Part of a small language model's weights: width 96, tied embeddings.
Each number is 500 + 25 x the weight over its row's rms, rounded and kept within 0 to 999. Layers, rows and columns count from 0. Numbers have three digits each. The size before them is the row's rms in percent of the matrix's.

# o: layer 5 attention output (transposed), 96x96, rms 0.142, rows 21-31,53-63,84-95, columns 0-95
# v: layer 5 attention value, 32x96, rms 0.0849, rows 21-31, columns 0-95
# gate: layer 5 MLP gate, 320x96, rms 0.118, rows 0-6, columns 0-95
# up: layer 5 MLP up, 320x96, rms 0.107, rows 0-5, columns 0-95
# down: layer 5 MLP down (transposed), 320x96, rms 0.131, rows 0-5, columns 0-95
o84 098:489556493532518465515547469517516489491538505517502443427457495528468479514519495506475487527529533512516469510451491498469501509545494503498503506496550485512509484502496525520503478502500525507509517488474509523490510480444483518474478492491558505502519445506485523500531522472509495461
v21 101:521486495483515518509522506473500528499472514486478513498499550518470523472542495482518537448467457532509491549468505528504525487507526495533460523474511472489520492502521490509455536497504520487512504491465520530494467455501518444491503494454533509468506505532533536550515533535493525510
o21 117:518510525469515492453493547526492497546475522516514503485473511495514491488525480470509510501464489543533549498504508507498523447488489544498455491529515500495510480494515527478479501498479497490534508491550480527479493465497508524539447479550488530469493478462496479513502520503422475489
o53 093:529539510488505513470488548521499519545470511530511492519472516495491526471511477502499519466489480527533528508516492483480504475496524537521461495517480498506494463481522516485506529515499484490512491508535473554488535462488515490539454504556518531465460444469474483510458528489481467463
o85 078:544528546485512495497506468491500515477503492510546472477460481551480488491491557469487456502519532514526487505489506527498500486478516469524521524496531524524497502512494513487536498473481534518515471492479511439484490518455476457500452494496550470491452494505513530500509537469520526468
v22 098:469460524511540510489458534518499488502464491507503529486558524497488468507484550491536494489501507535510501503561503533458512515489489521472535486516529451567503548508494519511497450497480490483508525483512432489502472500504521492497460526491498533483482526482508495489480480506514527506
o22 108:503497525551469485504525527489520502450479473516566461538537499522485530472492534513502499492482482509506479468472538516510482515495512495503511515503467499491531522490457478507541499476455461513496485521499497480521487482489504459500524574508555480519475477529473498484467460527512506497
o54 094:449491536526482482487518520498534514433463477536557494463509523525502497492502550502543526484469503527472470476482552522503475518497502465492508494517473513537536517491476503486490472483446476492476502510506498465535495508511499472507502540471512518519485505496520501516478473559471501514
o86 085:536503512475480546483557470478483521477476472500502543491473510499478493485481504495513468500467486475475500505535513487511521494448507505517511468476470520455474491533504538520498574485480485498521505526527526512492508501549500526503489513544431537489499503515510491492503544510451479517
v23 101:500528480531562532499550501513501489512489561487468510521517533510480522469496440493516504506485523498503501506486483473497483507492519514490480488507449488519530505516526506495502521464482510512487480477502470481551477554486536490515489505524515522493505520548507494487575497540552463481
o23 102:478490494498505478479487475496494519545488527492500533474517512504487508519517486487487442512508540491535500501488498501535497472490511518461520534543497457508497487514498506498472559453450507497517448452525484473442474501509535487532507531536546508517469481508503540495496555490494484483
o55 095:514502489495529496433527488522496500558490504481524521510529509503454518498495475494485467488478500515510549517500495470522496468480481490476489531533464482505509465500504507503492562468513506514497451455531493459473479508508524507531492467525518561509491507509492525491510539506552450470
o87 082:477461513486455507479522485481501492449520537538513495471511472492481477488496541483513501503495468508508548498498467541534466514507499517529466491481482491523512517533509532427476468467514509526499504475516522469532505518539481462497504507490509572497500516500479482484472520519554492527
v24 092:499500476481498486525508512468538491478533541498496521507479483520537523559449507480490539509545474503486515502462480503498524528483454526504465434521445477514526510511492524521493466513512487516490471453482519518534479479515500501551518495513502529514502499533474468522512494514549516480
o24 092:478508470514524508472515496522508494477501552493530520481437517480509508504465543485486472500504521478510527501497488491505493567503526480547455524530461495485504501478489511479486511521502441479477493485518522502450433529468497508523531503484501478514518456508509496486549522520494540525
o56 095:456525449512535511497506492520508493484494541473522503497462505489500524486489516514461491479476497509512514513510507482516505557510500492572467481528443510508540492486490502506476509545524455481504467483539519496466445506471504504531549484509510496459507454498522479499550527520508487496
o88 096:468470467527466511471476466507534513498511538498526514514485488484482525504504478494516494530486460534493519514485479509526463552515497493501480484536475469531549523506475476525460482482489476509531506464513493483494476496486580459519542495528514474547488486492498461522515476542520500520
v25 104:491486493466474495467451495461522484502513530513513487474476480466508527520517507481470520508493515539482526509530510506517478522492446498476508516512505456479520548499521492450520460456485487513497554503449490490511507505451496504523518487461509475483542504510516500543501507448538533536
o25 108:508496498517503461506477515539523479470486523502539466523491525492506452513508511513493509465499475514524474489569470488523500511517489539537465501517501528495511505475505498490427517532505486499490497536541503479506484544475558496520500467508452463477524500502509481472505497473437488476
o57 085:478498483538462438495439509518505495432541489516513501537520486479515505499492524496486527478507481516482462509534485509516507517485486496526482530532511512502539530552481493493467479487498475506502525529525509500514487524493561499490498445516448495469494520489492462515520486463456519499
o89 102:494481484474465559490476526507502498472504530506477537541503457490543536520445499547511503507463462494488496493511485496515478516437523498493514489527451532502491497488510469507473512486507472506491465538481516525492525525477536488564519518504469497529511497508505503535462459468517489504
v26 092:477483520559483474512481464516517550477539456474542541492491456512510519518477473485465469458509481514493512509496496521513515508458468504486515517502499512497524495493456538525521452513477459487492511499542471486521501534528497497552494514562473470479500541483508513490496511520491491524
o26 105:497493519465533524516521471458515496456519480477496495468522520496522493512438496542474476479458475488497486497492498481516476500487531448533518484480500549510518504470478484532518502539537494511459523529479539469523503529498457491488536511438543481497499507503502512518509534507541497527
o58 091:513459535467513506499497478435497449446517477488485543450524494498518520500459483528492495491489490490539508485491506510523468475478540463533480476479529545512521506499472497509485499518489496525470525492515509466534471510507468510463542510470516473489494533521544515516512509540530510535
o90 090:497500526458477510519527518527495488491495520489477488521512465510486486510501445483534573490515489479487472496522449512522500484489475511503505493501518543537470472516543552490497507519536523505518504490467529496498519497457487493488516477501419564472493462481526519481495520524491482485
v27 096:521496487459511479521511473484507518495493509481506509454461512542505544477505497475477537528503510510492538547498471486478557501487478486486507489501508504497522481487516521508490528491509531471556483504532518516511472516444495440480504448516522518538471521493464535463458474470516513536
o27 094:516493473517474506505468518530491490549518545523478512510482503486534523496444500516452502524499510478499467521515464498538483552497529523512507512543486498488500490505492502458507496479513482479514492564529479520483493481434501474561477511550531482468465499477479457490505505502486488483
o59 102:532513471525491503515513520509502493588489500490473508511485519498522545478451462513462534495509533449468482493516490509522500526500510497531484488544491516502500478492503528478501507533503447487498465508526478522552500469461511473524500481565510504481450483483478494470498525486490485481
o91 084:514467493486478515529478538499481486495511516461520475461492534508525524545449492494505485509549503535512465511472471481533490525498457485509460483473515503524515532481495519517515458504484467502509517494489557487496499518450471464500512490521543454500510474507548550516475520504485525469
v28 100:526539507482503525497505475495523494487506541504526484472505500524556495546468479512492537476486467490458499501448517533472505555500493477515544485549495506487485455524514519467521518476486489500537514514474507483490531512488523529500515519493469451538458515511547471486504491518447513515
o28 109:480531530496518465532504536518519506501491492455477528511459485546492509506519494535499497489503492488463511503494490496453493547489500472524509485529496478510509455478550545533482523543505504473489519525469506517497485505543533499512498465465438530507521467499531440474508467478518505472
o60 089:493511521517458460548497522504502522490518513470486510484470467539523497500478508522514514519512475515461484504481494525474509559444510448476497493524542500480514469540515503520527509480498517468529509516451518529480485504515514508512496491482449485527508513520544453468529477444524502485
o92 105:477470515512476545510472523527512510483482533486434537537507496484482520532477537513508518496512492525503522502479528476509471551485510516505498508497456486506485477458490504509491522534511495518507486508497480512527527513499552478530544481510511498480457476516550484476420448493484489477
v29 102:524529509528537507516455484510512501531475490515515503502526486486438518476501486562500453479519477496494495522511516505514451489489510450496480455516510523488515508494499473519425524504503506492491481467512449527511515489460464484552510459474499531499504517481460466528498483494517515481
o29 104:506503533504498516478473491522488510507485492513471522525524504532499515544509530511479463524529525510554472492512502488522491463490500463472473544482498448466520549455465441477515508528486471484507502491540463512524472488437502481504491511474531529476516537539492489472486510516519506515
o61 106:540521553472529486475504504535505463502509494476524514525509503490484532542536515469466446518504500488521508503530500466509524477511477493485513544496482462452538500432501496466490486551488461526502519507543452498507507485488502482511495516484505537471519522495453459493480516498505499527
o93 105:486460513489499512511480524493518481488478491532531529485510543517485489481448500462497492521492513534537523459542505484541506460498497493513475495492499512497511528502444509497534468492458461481465506456500449503516513532532505507497487564484574496474475514490504523512500504509470472530
v30 097:501494500509530485538532507511479498523453528514492539504525483501466541512539484493498522517507496499450577460543462544542524498531533513501497490514491473518517533485515493506495510467492492473485486509510440492475508501517525476515504487566514520507502450527516528478504477526483482490
o30 116:488501496509499522492498463480499478540508515534501511523551504495520545501510513495516514517485521472567500493474504469501498499467508537459482553514485486524496496496503481519524525466489512488510487457491441505481486492470550503488488541533557442506464500513484526485446493474517518468
o62 087:477513516459535499472496485535503469512504526545496541492542521519543531495504528470499507508477510488517525491451500494497481491452490527450477540524469471525520509495525463517516506482502525519510462472502452490482464505472500488466496442530538526505484505516526529477467507502513539469
o94 082:505528505501470496490497519511526430478487544525507459502511490503559533477515478491481496436491519527510555499461449496553496493507498520535475513478507494548478503486508508483492476524508498504495477500515503499494512544464507483485480522498570508462507508474504523483521477503498497445
v31 112:522512491463530498522469568497479503534484543507530480520514496487488503478541462478451479511479515506472551506532494504523495517513458511460518469495494493493468520501522550513499553482497498509503548493486484503499435467490493449498538446507495475491489506494511496487488464519501505522
o31 130:535465504553516517530482531522456511516518512502510493535519455486549522504486483514497510473517504504525453522488485491499501539466514530513501530507497493512484511504540460502518507471466478514522500487500473481484458501506548476493485510511573442466474498515465488480454515477505528466
o63 110:539471521551509505485508528538454483501536507524490500516525449486543506505488506506478481478517485509480469524485483487515497531440502526500481557530536480497499515512551468497494500453495490515515502471498482478499485486505531498473498451513550477478473517513452486501485513467543539485
o95 078:561494494473484516464512507493510450448501550517519485460517484515567480484475524490518500501497496499518510499515468497504519537473494494538460529510489503504464514469516472508460473509511520502527479515480571535490552519517486517497493542494464506464513482516507511497488467486508465475
gate0 099:498488489449488544478512477514475468460528456486452513527493534519484495543511527522526489509496483515477513535515491524473510505509527501497506470533464507573508488470531519545451502498471504495484482496526496479532499447485485487533480488514473506487479501545475515553507509465484493513
up0 100:545475511481468473503496518463492442512489514520503526506518490517507513523432498483515482478501530507537513478512569547491500495480504487496431451516501470509523536529534524469501508492522504465464507516498497489472518488462477498521481514530536495517503473494452523500480501524486528479
down0 099:480496486510421540475516467478496521493547516507513472520497547483491492458494491505478526549493524490506480485483490516492497476496500535485538488515522477510498523478460491567496479507517518509528482476524482495538476478512514489487446537511533526465502524464536502516509485492504448537
gate1 088:496508494460508512469514504512501551534510529505486556495506514511466463509514451482490504514510516452467516488506483477509544514494496475565463507492486521481521444504452519480509516472477472514531527466543457536517491519532509477534509516486505511495453448481507501493511495506489525519
up1 095:487552536495512487497483471467513494511486476497489495457553484533499489503470537506512490492508491505462544505444453511501484482540516492525523485465527487479471502504468481508523512475479477476489507558491519495504522474457513498514490481521538518531499462484473480442467508539515497454
down1 095:498494513548508463479536496481494496465520442541519522517466488492443500469476516485495548429517503482497498544505458503522462535517504484519516502498512505499501516509503511520513480531487491496488498494482537511487509481435505475504548499508504525520471535459546490497532482463525517499
gate2 108:493520546504519482455519470501508488461496495518504509517481467504483492524506508510497484502511484529515498533544473501500479499496501497511467489499485490477555536483543520524479440521467549452484492473527557516463471485531481475530509493504503478519527463556482449468506503475473483512
up2 109:484524498454495536479530489522508536465510538483480516484515545465503496481481484505560493553511551481519543496514504495512474469489475529532480477481533486515498523482533474491479469497502501495488486498506480523511492522542490494472482493520534525498494498475410491547473496475486525514
down2 107:533519502528478458525495502510499486521490529496506492512483545485501503465477497493441568500523523488511528509529444494494494512493505526525481488457504486507519532438486540489495485537498561521513483450485491489534501527547484535497498472470519460518489500503493472486485499500449490507
gate3 095:430514513510549517455482490447457482509515471506476487513522515523487504517516490459523486504512523473519494519520470523530489515471520494535530505478506530432540482481508481507487469514490501503484473510495492489543494532520494483478549538513520540493499540495543485510472474541475501502
up3 091:542508451525464515534525498510489541534467528492466547510536491458509486498496473494523483492487496484478542464478513523492457472484483515503463485471493478487492499493517490548522547486513541522518447495487478526429489503540479510520529511501478466492509517466480515495486472487515513492
down3 096:485458512465509511458533502473480468438497476496513515523525514497505561518514463525490518483513502444520472499495486471560504510522524481486541500517480513519491541504488512509533476500448516500483502480496523467540474507477501505485510493471541514472440552507522526511476500496522503502
gate4 091:486514510530480572465514481531529494490537500502480517506461497498496493510449497484496492521469472506555497521502451507512474487514480472503527467519550518465511506522524472523455515483526529507537463451481501506506500492490486520547490478487507459529514535503530523524520510469480524461
up4 100:459486495515504535526481456509523495498504471535509522500528523553568428481474491483498498518535491508471495513509511492498495541512495461527515470535497486509478468507441463504496510531475505506480530535484464530524539528517472506518497486509526495501512520447519471543496500481492506511
down4 102:501490503471508484510482486535477494485458475496485524503495518466481490489532513523554507443507489489499501494478535463454530472526516481460548514526510481534472497525525515483506505539452500531502487491555461484519515514537493440453531492478483493539517481542477497494512492511505506527
gate5 100:524530512518504498486530495501517568543497463518516513501484503469493486487506473515505514510479511480517516499507500528480508509482497413473500517536518492561507488509489496551538506464473504572516493471490499536466480488504467504509526500496501495505490497510504520522467475518543466438
up5 107:481527532495512518512514486512505507514501523489489529500458507450474556486501497494508548508451507465526507490478511480509466466514471534491471460525514502536473449522497488455558546484534525521517510518490476508490491510485531490528483524505502504473451491530559519472480476516514521494
down5 104:536510512496495504533495473514521532515509492485526520470498489503497546508474492507525497495508561499519450459468535486477498434524487501524448478484544543516472452510500461486517528516529503457473491527477504493494511517484544498522504523473497468510496498472516481503483564498505487462
gate6 095:498528477484530490510544504523503492498478484456493470510477497484455500510496552505485506470513517490489488497497468479453446524537533476512466554496495471510501478497512489550490480517460488503501502513472537508521467456503512462502441482485480498492541535457489494528482469457526475506